From a checkpoint of a small transformer trained on Wikipedia: 3 heads of 128 (1 for keys and values), attention and MLP in parallel.
Each number is 500 + 25 x the weight over its row's rms, rounded and kept within 0 to 999. Layers, rows and columns count from 0. Numbers have three digits each. The size before them is the row's rms in percent of the matrix's.

# up: layer 5 MLP up, 1536x384, rms 0.0652, rows 637-689, columns 128-255
# down: layer 5 MLP down (transposed), 1536x384, rms 0.0587, rows 637-688, columns 128-255
up637 110:506532499470524470468535502501479492505516518503526492541531502477527499490535485536518503523529517487471461512535477506476472524492489470461477483514564489497495473474507491511508500521522533537538499545486480513522520503489452527461503482478512519504511529514511530503476458515497506485488500481495499475495475537526489498479480487499461505512474556481453535509466486483524498487475
down637 107:483518498499501518488477493484510449552537515510444505482498474488513507460503496484516497520488498453460488501511491494521483523506495506506517474474519491488492489468479518485474497501451501515486440505492513485487495510498472529519462493509511464491502505549473511536485503538466459494501498484548452476534523457542461494509485475507518510493512469484499488538449510519513532478489
up638 103:488473474489480530506512492489524463464474505514527481499490498497459518471525469480499537527531506481500544489529470493534505522485469478461527540509542507502457445481483473522527529547506528460477490463467487527471508471531480510455483490465479509526495500512483512485518497506536499509489483499481514450514475494500486489506509513537487514540501499507515496551522525491520514500487
down638 100:499522498497517487508525529483492522547517510464519528518486539508527490558506491464504559469516496482519531533515524451531515502483506496485496529540500538532494510478466522516526476459518489497498500498531458532472507482511478493454516560486507499509519526480504475492510489481488509480528499546478540524501517511444486508535511504486495546501488496494493515428521478519474469522484
up639 106:502528526500519491494549466523510492457520486509479476505521509452545463518496486554553537503457449478473509522504515497482503499531460504503506504502556487467519484507535483551540473515503477513503531473505482491525525526506433518465469453483547498499497550474509500518497480522502481503479509475510469526531493509515479465516497471511494550474455506513499508526451465479440501547474
down639 108:520511515488535453482528498529507560486493530516455533477478507496518511482495514473478465533507481509505480487530519478446473458506506486510475520478484497554493500499470525473465523513508456523450514490492517480503508515515490491506494464526509480536505515531503532499505486446507479472501541535469499497547512476505457492482459504539483503472484508474510517542506489502478476546530
up640 091:538550474488510467478525511482480494505480488455514500472493517497515469510484492522488514528498479501499493476478505451482465474488525502526518528518468479481512520495493510521531561512469498528561512513473500488467501523488455519517484512527535472521477518542513547439506483494549499487475501563473493439506492451501456518511500526484498543480504489511561542527523466496527481487491
down640 083:514491495532492504512474525512534477488492525505491521476507494492500556508558507485498485490502500488477472458473489500517512517495527514523542509475514484508511527509459489437488470473481487494478497519524492537528479453502476500450505492498472468531524469514509514513493506489497516472505518496500478523518545518512422497499494470486459495514484521498453490546522535505516503521504
up641 102:535505496454517481473515491470498498509483494468510513503471506478458491494496465518521537508490500502451532524492536514431486500515442467513519512473498498449517509480516525529503477519495518507502506452455559488501443540530510498529482480521534485551493526488467494452534484482527492499492511517456471507504488494470472469551528471511509487461556510527481499499489446453476484474506
down641 101:461520552466494543511502516531471478525477530491490521472463500466504539471520493497466509497505531501490503513492505489510537496485452503521482506491517457502475480471486486475511559522534549495484474521512502479517480506474490466471508470493474468477496529472491473485501534461522482479458453501492507498513512481470433522479480536504502483493492513480503536495514494483486468497489
up642 098:463539480506504535490541467465497489524482487496524497486468498503467481503507513526505496510492488527500507476512522490474523505485491489523501470468544508510512459471508481511521523506529518509472496481510434482527454533513468488547512482516487482490479500496512500494479536491507478516461494502511483535495491476540456509481532493563549467504486520505533490526527493480496496457483
down642 091:499508509549494479523507491488478521469502571521567474521492485528460519497493524538500488506533530497515495499495484537499475486498513495530512494527456515509458514519454520545514442537485451503527490480482487507506493497517543534528520491443479509473459494534486505499511516493510564503501494529531483551501515529448451442497494489560478547519494528531516519516515489520503470462503
up643 088:508493484452478507475498469519516528476476537507530495551513546507491497473538463512525471504532502493443508509486549471497475470514520516521465481519499467459450479485522538501511476492506544489492494474463455498501482501498474545479423468482483522521516513503528472455545515503546463502490511494519439524495527519561470496478501495444509473553500506528478492509490475508540525509480
down643 100:454525495521476505454514542528483517507489461492521503510508508476489479512496502523532521519494486516492483471483519496467500494549496507484477496510535483475504508454483493498508531525539488516492481456487441485523487515485524472476493496485504517502534505496533504475525462482534488526480517435509453539466483484550445492517514520476498507492507511500521528529528458503526485520498
up644 093:529512493471521517440516509449458517534530525496521465488509544482513513471522480514508549519534493490465549563483496504478488464498512473444529491515507512462477466494534500509530513562474544525523496540471429526500523500495519496493476490515480518487508506488480467495459452497513468507492546503484501507476514504527509503519508496500494505543513538531495505538512502482495497463499
down644 085:529465488472478517483494447478510536476531508486510515480497540509538501503458482450485455493496463527456483473523495500518508510482523490501535529541524471498534528478510517501484533462477509507465532518441453531522502501451469454516473516533475476520490493508488504467541525484477509508533499534475493485518508486534521510554475478499516546547459519505494510510510519495491529473522
up645 099:512553486498515509457512475548526462508527412507500505528475497470512502512502506503527490469502509535536491477535494510461475556518536477499489447524521480510486484468512452530491484511518513473464515502472489471496512492488479519450504505518567528486483508477542500466465491511501471512492537507517497507450495511523470493490524472465449482514575534502491506494479486505520533461473
down645 090:502518484514523534495514497500500477517499459430481500511534545515491510526498497481511543530522490504450493485486499450491525501495509508505488497498494508531493522510503487487500472467478491520508489511487449496466509545473565467473520512506514505476504456496459507481478494477439481466526484508526515521488469519465488521523547505506506508461474513526492498516515497505512479509472
up646 093:472497484473537531486516512476536470541511507475501510496478480506501481491474465514494498523477504535530454509519509508453512516534527466498522488469503472544458492501533516484504474477505507514525499454494487460469499485505523476482452517507528466546436517509475478535509475462532518501498509510471483505502490493501487548482480475484500493508573505531526499481470493467540457477496
down646 086:507483496470494520507463509501470482535491489441474510487508507509511537535458530473529439495530533500524495546527457510523535476490517520472508491500490506491537518518444501479496492527495499498501506529528501487523501504488490479529437479486530536482557454517523537496493556499476504522482494474535490484478518506500420474457498460480465507524528496511509494453516467497476483495517
up647 095:449498503509504490529532477486502524535471496502532472494505523497491444489482433527529518507570499481507486503527482512495537538523484525474507498472517494545479485476508481502533517511489500489509518458530507467495515538485520471460475498445537521502484524485520463470484464469472489496522515465529553498483510494482476527508500490450481510520498508500493506524538486510491452486494
down647 086:494486516480500495516467511477480501489510499465551487463481522510473516492514501503508516516524519488483475538487479494501509478531525528519454487485460488497511477489523521534406515469519517474520483498514538527473495497489530519455496494518521470487512477532520501512566514476473519482495504495497472465547526512486476507504486511512483487496457479482497569504520477531466516537549
up648 101:534523490488522505512529480484490486465515500449523471547469491491467464458489454480482506495515531503491513483500466535488516516500492509504514503548465473532501494488495446492502506544496529513500571479483506531461509539519472507531479464514484453515509528504493511493537492513519474500481473522481495525511493471469496512484534512544520481491536467504522495494494520526498495498510
down648 096:518495502495503521502508499521482481481443501499516483492540500484434479514519482484476503507502516473521548494517522494512470460481485454493531499527514504511525524512450459521459475479503479503493506480512523520509459501527493521547517497481480466490445528506500510491517485495490525543486501464499494490476514532482489483535469507473487507446530466521521513500470446497523505541553
up649 105:513501483488503524484525461455487507487529480492526477454493485477443475474536474481515541505450539546508544482505504517536499473454508490483478546505498497518488504497499505500518533546504546520527485462469488512462509476504511498525460507518498486505523512513495507480524510506492476485485500513497448494516458466536504509510534497544480457466522514487561502493519499455500498497480
down649 104:496490491528501494507459529464469512508499546473514503449476503493450505482523485505533536473505524507482535439489490513526480502453515519484484487468508445519531536485479507465488471499475512526492507454492476567490492442502546480514489464513503466512534471510482488505500476507508502461531517447547467509459519502511471500515491474463504480515487476490558488441465450504527531472492
up650 103:496539502466515523479497466473521503493519494517506492479521483506458472504494520547513538492482493490465540553475562514497488491501476474483521496486483535508485483511506516506521484530474494500479533462494419489542453493448505521493469457527479503494477550488525502512490470497512477510472446489516459520512526469526480499465551497510466478540507499482532515506514547490541519501482
down650 098:488415504528514516553474521474474498496481489508553483514507529491488490519512500521494452515497481498540538526537475489499481474501505521530489509535480500507496528462498485501498500532508516503496525501476471496484536470476461433536511555491487538508461481476521512501572471499464535537521492481507494489533491522497478459530453503504513506492478505441514527530479531486511560464463
up651 099:483548505497482522504519485488516499533476486504532520553484501450501481499545438501522513551452522465524499512484489506525485510504485485463494471513507478494500430476582491510501512517474501476532513474493480500506530508502530463503455448494482512480496513535476427496538494481524450514516482475489489523489470479514512484485487484509511499492464504508459482489507466505484465501508
down651 115:525526471499477524468504498529480522527481484537481499523464526499479473479493485514529560490491519510532496506517481477475480490487479521463501472509491493528480540512519485513466498536464458494526480452501480512492516487505444473513453484515505499500511487492487501523475462490510445519461500499492471508509535501475466483476490514486486488459493503496494461516499470491494472516520
up652 103:474492529429459517522552458529495543507471475496525484470460503501442517505539462488503551482488473540514487517495481450482514521494526514481545466520509512516495486487499488530521495532530502443551462478487464500509462485473498468469485510537489515482517493489541487498470523531545487517491470495513487536498502528505498508484518509503521547494505516490521488516487527507473513516492
down652 106:527538445480549559485536480492515477493480464507488485487464468462552461501462476429505494524546540512502484485457433489479501531464533465482495516489513490516472498478505494511528528498493473537506462486497464480497488475491479524518501507540515557499462420473491540494510479487500485476511499481490476526520504519478428464508501538504508461483567486489497511486543520520511471510499
up653 098:526487508476532480528494497468479496458508524458498501498504498532528511476515495513467517520492498483444444531489496516479498504509467456460462506527544431500503529492518491490529505521488513525483548492487491514484488534471528482437477487502520484520482507502490505491496529542542451535508488474488502533459488507487511525504506532539526515467487464509501476509501510475477506534515
down653 096:560512522494522472516489525547531509472490485531478498488454467527465530505502551517523541497504466501539500487469493511511500529526495503494513508517503497502506522524429491496463504525484490500499477509515462470493474558496497521487503495467486496512503495502498450492504514501536493485521513494477492550513533472510463487487505517503488502497522519472480497518491507465482547491489
up654 114:485549520525467493522517508500478493517480506439517499502510499477493475484434476470484493531518471495490502462494509490448511487490474509497495542519479507520472486507518541502518544526490506485495520517476467494489533511501492484504491479516505530506503531485511492486507497516463474474511511477511514458487495475499511490492501539494503486452500433516484542484476512466525459489497
down654 122:505486510497496544523479535555491538509474464473504535523500518498486531511539513507524532495495511496528510530528515511506517517489538479492508555495481482526466500508533471498547515489533504455533540504516505512458525505546491484480504503532517494498496501561528506480514535509488470482505495524511494475513494457498491504502488496481508487493491461521500530452534447490506508531504
up655 100:531535528425474518510507519518499463506482520490513528494502506493485462459489470514477509480491480507477513482520523539518470514518506493516477533513513485455496521489515519538494479489531505520496502506477510473494440503535525527501467533497522490502531522532481487496538472496494467485504490531467504511533462505514437466554550469520479509475453496495504506496531453479540491537453
down655 096:494482480529499473490472534484462510527490500514513497490487472464512560506551530487505496487525474521500499498486497515504514474515487527478491517476552491533511478483485492495517506519497490546534445497515494521524520484464513522472532484522479533506497550482467501473444504522531541474504507509500517536494491540492482550466454494496479516473482551488480485542455542488510447526517
up656 102:517530507505530499488502499512476496515488464481532506462469536522470547454497467513495501471470458513479459504500498488480494486510483453526439447504494475500491481501517521525492501521501508498482503491484514443483520531476530457506514507487495513510469515495528498483506499537518519510456484477485523481502514455489489495515514535502486500496507506506514519517514479460520473517498
down656 102:508484502484541515500451531549453480538527494516477470485517467526532540434520554516486499490515482479488515501489526495525500519498482531518515488478531573518521465490515506502491445492516489477468531502492528503446516482528508492474502515489499504473480495509442562490502510494525530536474529488508506469532512432499495463528520532518471478501503531494482491485484538479499529467517
up657 101:514504483499546506506499518486512536478485511536478435461526499496487523484468493481524545488492506475513492500519478501494512473478471495519484497523544457488465468464517471503530517525499519514509471531456541508473511476482473506513447529513509529496485511556469482481491508474507459495478521474521514449531487496502504498537478558538469446490499483485530499496503477490484521527478
down657 100:522531465530528483494461500509503478528528507507507515523502509476507497529497510496508517528503486477476557448491492483551458488517518499505452498467492496479506506513456478463522463525439440484482460497539495511503508509509492500535498523545477498526509509481479498489502502532471545450513515460505495473495490557490480509540467483494497559469455509503507517508481500516506493461535
up658 102:504530484451498525498511458475465477461531494514512512511481513462500525450552479461521527510552512487551501490467514559504484543479487484457477483525545462459505479505529474531532533474517499515494521452435464498477498516533553505497525487508494526475504505489513513502486463481499440550517534494513506516506477529497478497476513554559495478494539522488530489513506513488508511506530
down658 095:484489546492509511515499538509486498554509518505523464461511524535515479472524497519508497535514462460467483530545471474505500489528507507476502498470521480530546508497509494525557522533444475521499503498479513555520524510520484531499482459536546535458522476492482456464506459490506519480527507482497505496496526528470474479491522491507461485514489461502505550426480480503464497467484
up659 100:533480527509494481523502469500530528502470513453506490473507495489426510487506476548508504479512481503463468503505515522446513519534538494509485466493488511530499519452486503506541540481486504507490488479477506465457479510514503539512504500488561523544486520494495472486462514509494486477484497516504457479472490513502485503493514521515540518490537469511528533526527518519505513540498
down659 101:474458473566504502471487531492524513465479504523470523480537511503517512515516520455455482534476549514541512493485493504451514515526494552464496466484526491498547489488491509475478456484487496530499501483507513479498471480486506497532428502508500533506497487512469553514513489526455526503546550504524467482497478521529438490470517500479505513546512515481481507485528535490545520538523
up660 105:512488486482509532492505497469505480434513506518489470519482451500488470486518477517489528495558492502531502509506493487495483509454476472537511518562481509445488484474502506482487489502473512541537501464509496508486478489484529533471480465511555517475487505533559485480518523445466463479461525512487466526510512531503474489531521530474485499502504502526520480501486476476504504523482
down660 111:517501498527494543492530475510536496503511459494502486489513482515508530541475490500487484439523483488521497523505520508482461434471534494466461533533466517510457524487539508491506468461491472515504521511487480512472489487477467432492452506500500479519459469464510478491491508501543497487477480507480501536477510494503475479534525459539500509454499500461457453496507525481503501511511
up661 095:513520515506517534485564501482492504513504490471503497571511471504499476486515482459540455490523492490470489501527514504506480500465496480486464490502545476487469508518460475521497534513522542539507494559505516434519531490520466518491485512484497521531441542518462509538500497517489514515498461529457506511489443514546490503473532531560463496461520506518502525494514523497542493530468
down661 096:505525517552512502484502527496496491477494530525483514533523521530487479485508533513499514557517475470544518484473515502486499517510483519480503499479525528481530506525464471496491536503506518494492438512512502516526522529473511547483457498538480512520477498528485502541501464507517572503501528452510498477512500446481497467521503488533498538492571490501495513503505485516505515537538
up662 098:520494519467471512475559509484520536496489520516528511531486461529500514489521487525529519510510480510470438495504521475500479492486426456507500527471512457454519481474515535511540495513474481491526529481495533505483486533504500521459477478528524488468457560514514476476542490479523496529514508479506465532510487541499521495482502539486500523493435513491521508486512510462465510488497
down662 094:527485486534461537526469531492466521529506486515439497522514498452499499497465495487515500519501515549435472531519491520507495550438507509514507503531510509535524533480500523514541490482461518508479480520477533500452510499509518467549484506462494523512513519502475493510549463476503536524505495481527504519469498540501476484491483485508498509504475542494520491466581436482496510488493
up663 101:513482476485488530478508439498523487454498528456482503492488535514473479516506510509518515559498507546457454519519503522502508493492517490500496563525500504499510509495465498549491490522524479526525507469477510486502466512552507541538502497525569481522512502504517494518487537479512500494504502540502504522529484486492463489526514524527528544490442496526539515530553466436499515521460
down663 097:521478491485549511499487512467549507505528496453509525481539479488512536527492516473483481497495486513485463513505462528508511493521464495469526506480532498520516479531519496528542512517514461431476504521517459551485499489500482505503539479474490500497499499447465452501519524543460523494486516508507543495513479490485538474470537466500505524491512531499514510495472483505523469494509
up664 099:519498493474524544460531485481497508493468531505516544453466499465516455540471499480501490511541473528522491513543496549507492525509501493505498516520513486481446495462504486498494489514535507498486495483476515487464514475450485520479471505521511488492460507546472472505500508448478510479511483526501505483505452483528491462517508511464473496523492469528502462482494513522482514494460
down664 097:540490483504463495505481503484503478469478498485491488511520490551506461550473494508490524471501545485453535506493505517512531465517524480518520521516511525501498472457493501503483500478510487508486504535485536489464456528517503534526468535500507493448521470523455509484482529522513552453515527526502524499526459527513483469505511454506483526495498480543457531447508528475554495447501
up665 098:469514505447485524477489492474502481471475556492506496493466507518432532495472495505496505509486483501525476541543499510513483499518466516503515472514512501457499484484500496554483483514502522463503501472468487490523464502549474518488494477530483510492499546513493439509503475506487477503515484567516477500484473538516473496503494539482502523494509498513476541501496520503480502508457
down665 099:511520501484489480518491494532524517527484441466450514497542528481492499531442547511533497480541507492477527503477495524516483526479473508521523500447486539522465532507479528474544501506498445495467475521513531535488535489550494461531475530490508477514464553482475507497516480547460504495503516514509492462501470505468487490511499512491507544474512512506503489485479520551474498478509
up666 094:486514523457494516474531514524505493509475445503508534493524518516501488516524482499462542482497509545516521455526497511518460544493478471523479509542480539458506515501490471530489481490481509466489511481496508501511496504471496473506501530495505479487457522494486474468517484486479477544466536546488487521507449491488447498518517552493517510487475503509554510484519490499547525508458
down666 090:487468499529499519537432508494504467497489530485464458511495540466515509457519514509511503502504484474459499530478469483501555471516530533510547518436511500519505470500515523452519526516488449501524475502572498512487486465498496521487491470502489491500555489512490514492521515513513519481520475465532544497502559519515539497494472411520479463513510497461471495560440476503480485496500
up667 105:509567535495521498536530471483464486482508499495556461495479480501482480515496511489498539509530466464488482491525481487500512486509517485460497507514518487523459453490543472505531496506503532533460561462456500503437483483513455492497519462489519483474535515549514502505504477515515472496507495473480467478483477527508488495513508509556506453467533527507488526523512471502502478536469
down667 112:488493515501529513536505517505496514494510492512522484516464487523479480497539495516440454518518487471525516536521522527460503515528505513533504530441559484478479520462564477464538479514473508515538505504495516480481477487493493458539497472490505489472527495520476509517513508494475518505527522450544526507465471520485488478428487532533500481463486502459487537549543519493491492500503
up668 098:476499502472476496487500458515520479472521462466506513480519482449522490513524470501517491491497472517521481454521500515516485528513464474479511451488518508524489470502534496499519539557516547473503475463466496446488473509484470474498515520527508469529524491508491506499474432516506482512514460486523498519545500472516478498469534552509528496465487514505504497514521503455529547526494
down668 094:482463444515481496532495512524482456504483527550466526467485465491512529553439478481493512498506538511449466454570464533464515470521548483523504535510502528556524516465497495511509461519500525478521474511539500538507502491537501511482482480456479499492510497445493576498459510505516507490521498511482541489471494543497483476486470494519482466467514470521521493481486507507503445476482
up669 099:466449542489501499520495507540536525494478519530493510527531473479491511472511497546493519504533535477515518489496484510486492500490518516448507508531508517516451439449548507509533491488456535474515520476499510525524513503514464476469503482452487494486481511537531496551509500481511469485447494498516532531504477497505500540480481477500494502481492492523506506495494504480473474487467
down669 091:490441519498505529464494476529439506482470457478466454530502521492522485484492492512509487477506481543501499469499521529480510493507545457553462506514478515508562535568451490490518490515496490503496489476522526477484478519519533533514496508503499474482501488442501534488528504478468527503440524517483505444520512502478503512526500467500507484497555499488518492498448477517495464544510
up670 109:521493511459530507438494493524441518494469508519537492500503538499494451510536444530530498546537509509453445504540479483479476538514501532479462523470562499483523495457508471531490505502458503481463507476496509488535526506508446506494463477510478519493504485506530506459524523525495503502457534495522515498474506517508468495528503480429494537533480511511512529506518503521554459457438
down670 109:518535485515524486488558504489506445500456517504485526443513491502472510500518479469488511518494524515507472550510506523532481539535504510539525478491492457515492511512524502521511515516473516519466471464460456468522498493511529540535488499478489515498542447496525481520499461512486507479527514465478463494492491474474470502497487503495489528467522512551499444507509524488464503518492
up671 103:504510500467470479501530478490544465494507501491481469486518505498456516481482476503503547547492492537523471499473520478515492515524475483482468483494530493465472456502537496499525530485471509472481453430457535487451509477535471511469502476473507466504504554504527497522522501491517466525499484499541502509472501485533494501498547486495486513466462490519460481519523551425507463516471
down671 105:525510501472468515537558464546512446508475485483443520437512484502480495529453520489459507491455515484512469457534494449497489482496495473503520501491512519496496502516510471515533516507519491530481464454520543445504442452512476503504520481498521480482515482524494511451509560453479520542494440503474482505491460481496458479506496543475482519511502436542503510517502496469533511506507
up672 096:458488487499508479503515511472501523499529449475497528449503488511481528473529490556494507523505499467543499457480510477439471513545506468488524486501491458494490484494518555499524508489433522559536521495467491542494485506519525516482462539531513493493498533490485490524508503440543510504462516508504491471464492477460489519533511543508484523540502489518513543502512521499518465484468
down672 091:549461540474461484538495471569540528488492488487530488479492477488509478490509537541547496515528520492509514557514513544507499476434480496467476451505512519531504516512473470477533522463490498509478508590541528464525508502549518488483498518494511521498528462482535468493482512478510437521504469471511475542501512471501514493475513483495485484521515506468525552480510512494495498525530
up673 085:503474522486480545503512452506487501511468509470540467483517483519464507451482476551520522544492528496509513520476491519494482510511504511510541491521510548487504477474494525516519511504508504482519524476443433495486456478510528513497481516489510509487496514496519513513500501474461505524495481532488500507442493474461496493482494461489478513527490483549533498522501496524515530508501
down673 105:485509483463460490498497486505472491533474505495539495498488515486482486479513493551519513514510494488514506532502471506460512513453489538471513527500505473491513498535506479541470518514458532516514522494457507494505444506476472512494435483515526493506529528483530450471513485507519470517497484480496479509491495504559488522500519535482473474534497446541516475544519493488504472516477
up674 111:476540498488511498454466470502476514495527464492507484518557519451501481504509499504512519493512494485470506507494520504509494536505519510493454529470506472543440452484523458553537515486481514509538547496477539501477531532490468481499468488489475499523524523449535455477473485493498476469462536485524530488506527480534491505468524537494490479452451488488489545535441467455490464464478
down674 111:496518514462476518508525489486509482508537488525463520507496476518508515540496479518511532483493498475483454500490443477519514493525513451536544523475459497464479474472541508539509506465503526489531474501501468497515504499504467522503494517506530532487524549515494507499504501502481486562527533489462506483491555532511487500515533527510464483441435527475476530526537497486499519497494
up675 092:472495483481507488484530515457466493466480509467531490494505493488463501505498441527504528518494494483516547531501487527493480489510481538537479480516523502490484475514517501490524500539490510493481505527475487510503479507507460504499501488510505513548492504513453543515554537529537464505490487532483485487505448484501520471527509492532485535525495505555535469538513510465464495479498
down675 085:484505518535495519513494489527478512498512517515512490521464527505499522483463490485480505519473525568477516513500483494458475505486503499484505510526514525509480554478456452480509547487499447482514490508479490494515499461482495506506458505545529522489469501512466506448513507536482533500502491479483532495499465533512499482533536499501473553478520467486475457510526549579495487493473
up676 093:472487459465494525497517441507519488519502504501509458484476503470514510477541492502514505549535457514494498469488475525522525520468485547504493513499514500477484446471510571503495479525530478518509485472478455509521502484537452469500495483514487478504508531476523510509516483499523431508493522525513445536501492461515484495505548474460496488484500499477505484486490491503487481503489
down676 093:488494509475477516519514547511510531493534491457496519507519478505558488545497533518475539522491514502472475444490504468505479487502490537474516480473499509528531517516450531487456520548533498488492504548525462488503479500511480480493491537505489485497510499466503501502520454505558489467522523503518482481502524501463422505563495489508489454542484512492452541514485518525497480493469
up677 107:487531500490518492474505488490529532464566481466538510519510487504541492468502494525522517511528496470492494485517472504492514533495487429517523532515493482477505470506511455518515488490538499521480559519464517518475476543477504488466500505486528478538511466494534542486504500476527510532492507494495468494504497510477492514507543547537520508520517486499504557507511480514524471524507
down677 103:492533524505473471496436529480449491485474491516482500545487501546535495507468514506506490543536525474522492497480499541497498498495539470500497523473486513426510510511493528447513508518473461478515504503492497509517509523482532485482501517519511513472527483535483487528519533522501490486471530463520524500480489463462465492493511547471512469498517486450462539501509517492521468503483
up678 106:436516539491531501497517476484543481483548527468522494507473490491485502507503522546513517509529492476496507519495497519528492476494474522509479454511544518514504469499508498494498508519474514446459490465503469480459484493500516512527461518462494522512466495509507494492534537498482468505489462529515528481479442502496470520497501484496501492506491480516519478503486527471516489567505
down678 111:480517533497488533487492482482538493513526468495494524508504458485515506466501506528487562502524514534479485516504517529490499542523461488507480461519525503559507533502481483483507540486511508439509489476479491486428494454497468485483504508447540471454529519523528510468450508494493450492499479505545479487460505526515473529534504505474495499521472524499526495529491475472518538467517
up679 109:463492475507495482493549427514530535495521478508518520487506505482480502508529508512494555510488493514513528500515515485464475490458500496499522498499500488472451454478533500516518522465526502486515518472470491503538458505523475516457474518515492484473490498485491502493517484426506476512429517475495505539478480477518493527478538491490477556511457457464506514497532493476507489494486
down679 105:522507527496538499454550468546505475502499496538487511456554505512514513519469517494496440503496532536494477510530448480484469465551462547487490480508516496492519500499468454488475496513516517494513541474511510495492538496481474467482444538504516533524503495508471483502509510487476471530501502503510583488462489517473478529472468503483553504507448555509512507463524512533507443473524
up680 104:518548489483520473492478493455521468508503504489531455486483472526431507501494494501526522484474476516498445501519523529523530461499495450502506481470526476513491477487523489486533499531459523483475526486476500506523496530469452525486498503531467494476502534533470443525486501486493430530508492502508485488495457561529485465512511502553487509526537490539520510482502498476485481466459
down680 107:519498535472536534544509499475529555506524542523520466469510517530531535479511519515475498534482502495519494491485487525540527462499511460524494509480525462530513487464484469507519508498546540472502448507470505522520481509501473523469476478481526444478467514511477496514487485518485477515544484506485486501488521495540496476499512534485461481481540443477520478517509515521471431518480
up681 104:456503483500497504479513483497551470516446481546505501531534461516448494494504509555503485484529448530479480479491528565489496532488518492506495474482506477546490467468523500487515494502528521495484524411495491524504468518547498532479451505523522486526495498539514513502505515498525487518504464505521500523526491512465482516528495522534504471528486460494492434464478502535473490503472
down681 111:471518488512493471483493538507511483512532475529518523531542484461477508540501502516489468468528488493449495508499529511529487501513535418500477503494441488507459487511456463490507474490450515533517515506535515493466492440525498465489492493476490522491440504506478465504513441484509534464516505517524480519502488515475476514538516474516524489506527511489506572455498520516527517488507
up682 101:489537490491508509475489478494524505491472508485505500496485467531486474496493497519492489504506476499472494478536528497505505465515514518513497500499493463498455464477525537506513526509517567538513511491475477475482461503489486492506450507555509474535524517486501497488498508485512512471456436545494514482533520465487497500493531480491447490507440496562488485517512523506508509517492
down682 093:497512452528461456456487516520517513502497489503521495482466502512473490504543525477464528521507544508479519498458486538473489482505531523531489487486458471515509535512548545509491518495497578512499491476449532510527448493535525523521515516538488465504528496475478475529527478504503506488536504500544486490542509509525493492509505510475483491516518545526511504483514533491544536527443
up683 108:496543541484508505461512505490515532477527503507496505525504515465481494490482471483542490532508499518525473503555562481483475525440511496544573506502527493472473499468495494521525535494489535485491539496447491518508545545522483479486448522450497513521458526521509479511513487439505493473512491507494478443554472485521485526498522516506507490495469546511519463490508495471497503484510
down683 107:487478493514502483494472496502524480446479513442520485524552462500579500526503512489483492514429491506457464477465474510515519532480537519506517502485473520541478522428495466513475516501500507495486506519529472498527466500501517527492536524530482489530492528498496508536507468478469492481492511496481546480532501480485514525556503521485472474483474522492500509533475468484495462492525
up684 100:450482475479492464520508504466491455511442494503489515497479505499514539531535469542508488505521465518459498475515474601512491492525465516531496508527497499477488501477510527512540494492473533483520465444445468501484514493528489513511483509460498484547462553545568505476478519515538521524450506508515519481508494521508508511467516519476517495513531536502497500524480513513451529465493
down684 101:511459506558526508507483517507469566508521499500475498453523460513519477494427508466484479517486498508506480517430505515508540481504500521524513496497523514497543466559535464484481501546497547504485530509584475525512521506477493488518495449514447505478483479522495532517516471508535514508506511539510490495485475506492546508526462466500475482483493487484499499526519512508457451509495
up685 101:478537505493501487498506473435432481514482507486490501506494513500497475488494460520493506557529486506495518539543484509493508467520474484488520520525554523540501464439498459506496477521491499494510506471460472510465501498513469479478469504489540501504525530486516512503481529468520494514498510487501527498494500501464466513461498494510504486529515562514523507521482455507521479501517
down685 089:517487505501492533487506509489482489542520456506495537500509491538479451512510492502485486499470457519508511467475499505516500539505476496516486548542504473516533505490451507503515504515469480509471528512505512506547562503473494484546517494494476481489509487447498534537513543494515485516541512542496494510519483485468460505507509471480529448475499459473514509477426483490485474476502
up686 103:526518473500507497494499509499489536496504513530538525561542502509505526445538459515513501508522496502497505468477516509513518484471521496471490477521520466483509546491495493476521564541540532510525485500478467504472488516490499514471448516500486490510487508498519537461494503465534506522438527502502458509452470491491490528489501533473517485524496489500485461468465525505483495510494
down686 098:496513497502516463512492518478520458531523492522500537457513517533480513537504475541502459469544484494522500501519513493499528515484538465484487502487485520491469475532490472503509546479487523519473455496537514523510534450501504509541522539530476505535513477476503484500471521524511563527462480498505499476484486514462490552512491526508482527526513453489457500499476470522505525480502
up687 097:501528497442516497513509456437509556531475498483533520497489497472512508483481445473485527476494520482480522509446522485479482540500479450479488432521513549494527445471498518517490491478499508519525533529463527526508515526512519482484498501513520532474489529535524507494476509469483467487531525472497491519464474500463493545525523512491496434483505489499520505517474507518516506474503
down687 097:493475507557519488490476516471516459532487532493482538506485504509530474473499476464492511518462501489472485483537481529523532473535575494509495533517486539481519502519491513475471505468522474490508477511533535484492511556518476543489512521473493486493503503508505469551514505484459529523552480532507477479522520531516491447475510540464498471488574467470522521482480545495508498513483
up688 104:455540471510489467443535449469515459500516491485537490492521485460483508472500478509507500556486550529506507528455506530508493491479510491480436494471527484514518478503542512523496519471498499469497494460508504489484488514479465512542501470494486527511492492476487471480552508505518460460503514493544472489495452446529490484528491458475489475503514517540479549548508479487478493511495
down688 104:473514496511505518478460472493496492505484498489497493452510469520515520510499500501517490532458509530500538517524501496502523494514517493518468527489515464518546480492490467509471536486492544524483490471528457500487467500464476501523468514501485479520528517459548474495500555534499520475543484514469519495465464505482492476525472511525516491526513494480524492592516458483502482500518
up689 099:550463519504495519510505472493519505477502491521503512518524530486489511498484502516493537521506462505513492523464526490517500507450507548449468462469538510492471444500534511518484519454490484503546516494509496485541564497507504497529494473476514503482470572524475503467470515471503480482477452500499525487527498528522503493509489487494505518498464471567469488528511555459518487510463